Weights of a small GPT-style language model, trained from scratch on English Wikipedia: 9 layers, RMSNorm before each block.
Each number is 50 + 12 x the weight over its row's rms, rounded and kept within 0 to 99. Layers, rows and columns count from 0. The size before them is the row's rms in percent of the matrix's.

# layer 2 MLP down (transposed), 1536x384, rms 0.0744, rows 1278-1299, columns 128-159
095:50 40 40 43 33 39 41 47 69 67 69 35 43 63 49 66 37 52 39 62 67 63 60 60 57 36 58 59 33 64 45 62
107:59 46 42 35 41 71 32 30 60 58 35 54 36 33 50 61 67 70 51 58 69 48 56 47 60 61 54 34 52 56 76 31
092:59 65 49 48 43 42 80 33 52 38 28 58 73 31 32 50 74 55 77 61 46 59 53 55 55 56 76 54 58 37 59 63
099:64 57 79 69 50 40 55 53 57 58 44 29 43 38 40 56 33 36 52 63 29 56 47 51 43 47 57 46 43 53 61 15
094:50 35 47 48 52 32 77 77 63 61 42 51 67 85 66 44 36 58 47 58 49 38 52 59 66 56 32 29 36 40 36 43
092:29 40 59 44 41 51 59 48 53 50 58 70 52 70 61 21 56 28 45 33 39 56 37 30 49 42 56 54 18 54 62 63
105:41 53 43 74 50 25 48 66 38 57 35 26 52 53 63 56 40 51 62 72 56 42 61 56 56 43 56 56 69 40 64 47
102:52 51 60 64 43 42 61 70 30 52 53 62 48 54 50 48 52 59 64 49 57 60 25 37 47 45 61 43 52 42 76 40
102:74 71 38 62 43 47 58 60 53 56 53 46 66 62 44 58 47 25 61 63 46 42 36 48 35 36 36 58 57 41 55 49
105:50 52 54 56 62 58 53 38 63 42 61 55 60 51 69 72 52 33 52 62 49 49 35 66 64 34 30 55 38 63 49 49
101:56 37 53 43 64 47 56 53 34 63 33 65 46 52 45 48 58 50 68 64 20 50 63 66 38 25 28 56 44 48 50 69
101:34 54 51 55 51 61 47 33 56 42 48 32 17 62 59 46 50 33 59 34 39 46 63 50 40 50 49 43 46 49 60 35
100:34 55 58 52 68 54 58 45 47 26 57 47 85 33 66 49 59 37 36 48 59 38 50 50 56 52 68 70 56 61 67 43
092:54 49 50 40 54 40 45 45 27 67 50 60 30 62 70 64 36 29 43 51 49 66 51 53 54 27 56 64 41 16 43 57
107:46 42 58 29 33 53 39 34 60 32 63 56 54 38 47 42 28 62 60 43 35 41 58 56 32 52 48 66 54 41 39 54
090:44 48 48 62 54 40 10 68 62 49 15 39 56 62 56 38 28 48 44 43 48 48 39 64 52 50 51 54 49 52 77 47
101:68 59 54 59 55 52 56 48 51 53 49 51 57 38 35 36 51 54 38 20 50 29 41 45 58 47 52 68 51 31 65 33
093:45 63 61 77 56 56 62 60 70 75 56 67 53 49 43 65 57 48 48 79 32 57 47 52 73 53 47 43 34 44 50 52
089:44 63 37 40 69 18 39 44 50 50 40 66 33 68 47 56 58 50 45 70 65 51 70 66 35 68 43 61 46 64 34 61
099:40 68 75 49 75 53 40 43 42 67 48 68 46 56 54 35 58 43 64 50 50 58 45 44 44 48 47 49 54 53 37 42
112:43 52 73 53 67 57 70 55 43 35 42 49 64 37 48 49 56 37 64 46 30 44 63 53 44 42 33 22 25 67 48 44
106:68 54 48 46 62 28 29 62 46 65 45 47 56 61 55 49 49 52 42 45 50 31 48 51 35 68 30 42 44 46 53 24
# layer 2 MLP up, 1536x384, rms 0.0781, rows 1279-1299, columns 128-159
109:47 52 35 62 68 56 46 49 46 56 59 60 36 61 47 29 49 61 52 45 27 50 47 48 53 42 39 52 55 48 60 53
091:60 55 72 31 51 65 31 59 57 17 33 40 37 48 77 57 47 56 58 40 58 67 61 49 46 44 57 64 60 40 55 48
102:31 52 41 56 62 49 44 57 50 36 40 57 35 50 67 42 55 55 45 45 63 29 53 49 37 43 48 57 46 49 61 60
101:37 38 63 78 44 31 43 47 42 66 37 56 43 50 48 49 43 69 44 44 61 52 74 43 60 63 58 47 77 57 46 53
106:47 47 54 76 53 68 53 47 55 55 29 39 46 28 70 51 65 43 39 57 54 35 51 59 38 58 50 56 58 68 59 22
098:50 47 51 51 58 51 78 30 50 33 53 74 33 47 34 49 35 69 57 49 74 51 73 44 63 59 54 76 42 40 65 53
103:43 53 62 67 41 57 30 52 53 65 57 73 59 41 58 29 64 51 43 48 25 52 43 44 30 81 48 47 47 52 38 33
098:62 59 46 74 37 51 41 43 57 40 69 44 53 54 57 82 55 49 65 27 66 61 33 33 31 54 57 52 41 53 52 43
106:50 39 43 40 49 51 33 61 51 41 50 60 50 28 46 55 46 42 32 60 63 80 47 49 49 37 57 47 53 18 49 54
095:44 48 50 73 55 33 75 53 52 41 54 76 45 45 51 61 45 42 63 43 40 77 43 68 33 69 72 40 49 60 37 57
095:76 49 43 48 45 79 51 50 50 69 48 66 43 44 61 55 76 59 66 67 53 38 51 39 70 34 53 70 58 43 54 42
089:41 42 66 40 35 60 47 55 49 32 57 41 40 62 27 61 57 55 58 69 56 45 54 54 60 33 34 75 46 57 45 58
098:39 64 41 71 34 46 42 44 43 60 50 56 42 58 25 54 66 50 50 44 31 55 52 48 57 57 55 43 51 62 65 48
091:51 44 66 41 58 46 48 40 49 23 56 81 47 40 34 26 34 56 49 22 60 57 55 53 21 59 43 63 54 56 35 49
083:60 41 31 57 48 50 61 40 62 38 56 56 61 37 50 49 32 57 57 52 61 59 60 34 46 47 77 52 64 67 39 35
103:64 48 29 70 62 30 67 51 61 24 59 55 47 58 44 49 68 54 65 26 37 49 40 60 48 66 67 47 54 32 67 70
091:60 41 36 56 47 50 37 47 58 51 55 57 23 33 36 46 47 60 30 58 44 67 71 80 51 34 65 44 64 40 48 47
089:46 62 51 42 43 73 70 55 55 39 48 53 50 46 52 46 57 82 60 42 68 47 51 25 62 42 71 51 51 68 64 65
091:50 09 53 58 31 31 55 47 51 53 52 46 51 31 44 51 64 32 66 53 38 55 59 43 59 66 61 39 65 66 54 51
112:56 53 34 53 49 34 77 57 52 58 74 47 58 60 58 66 39 51 39 47 41 47 66 48 66 55 63 39 50 30 41 68
110:71 51 68 47 52 63 71 59 33 58 45 39 54 51 56 56 45 41 36 48 54 43 52 70 51 41 49 47 49 54 62 39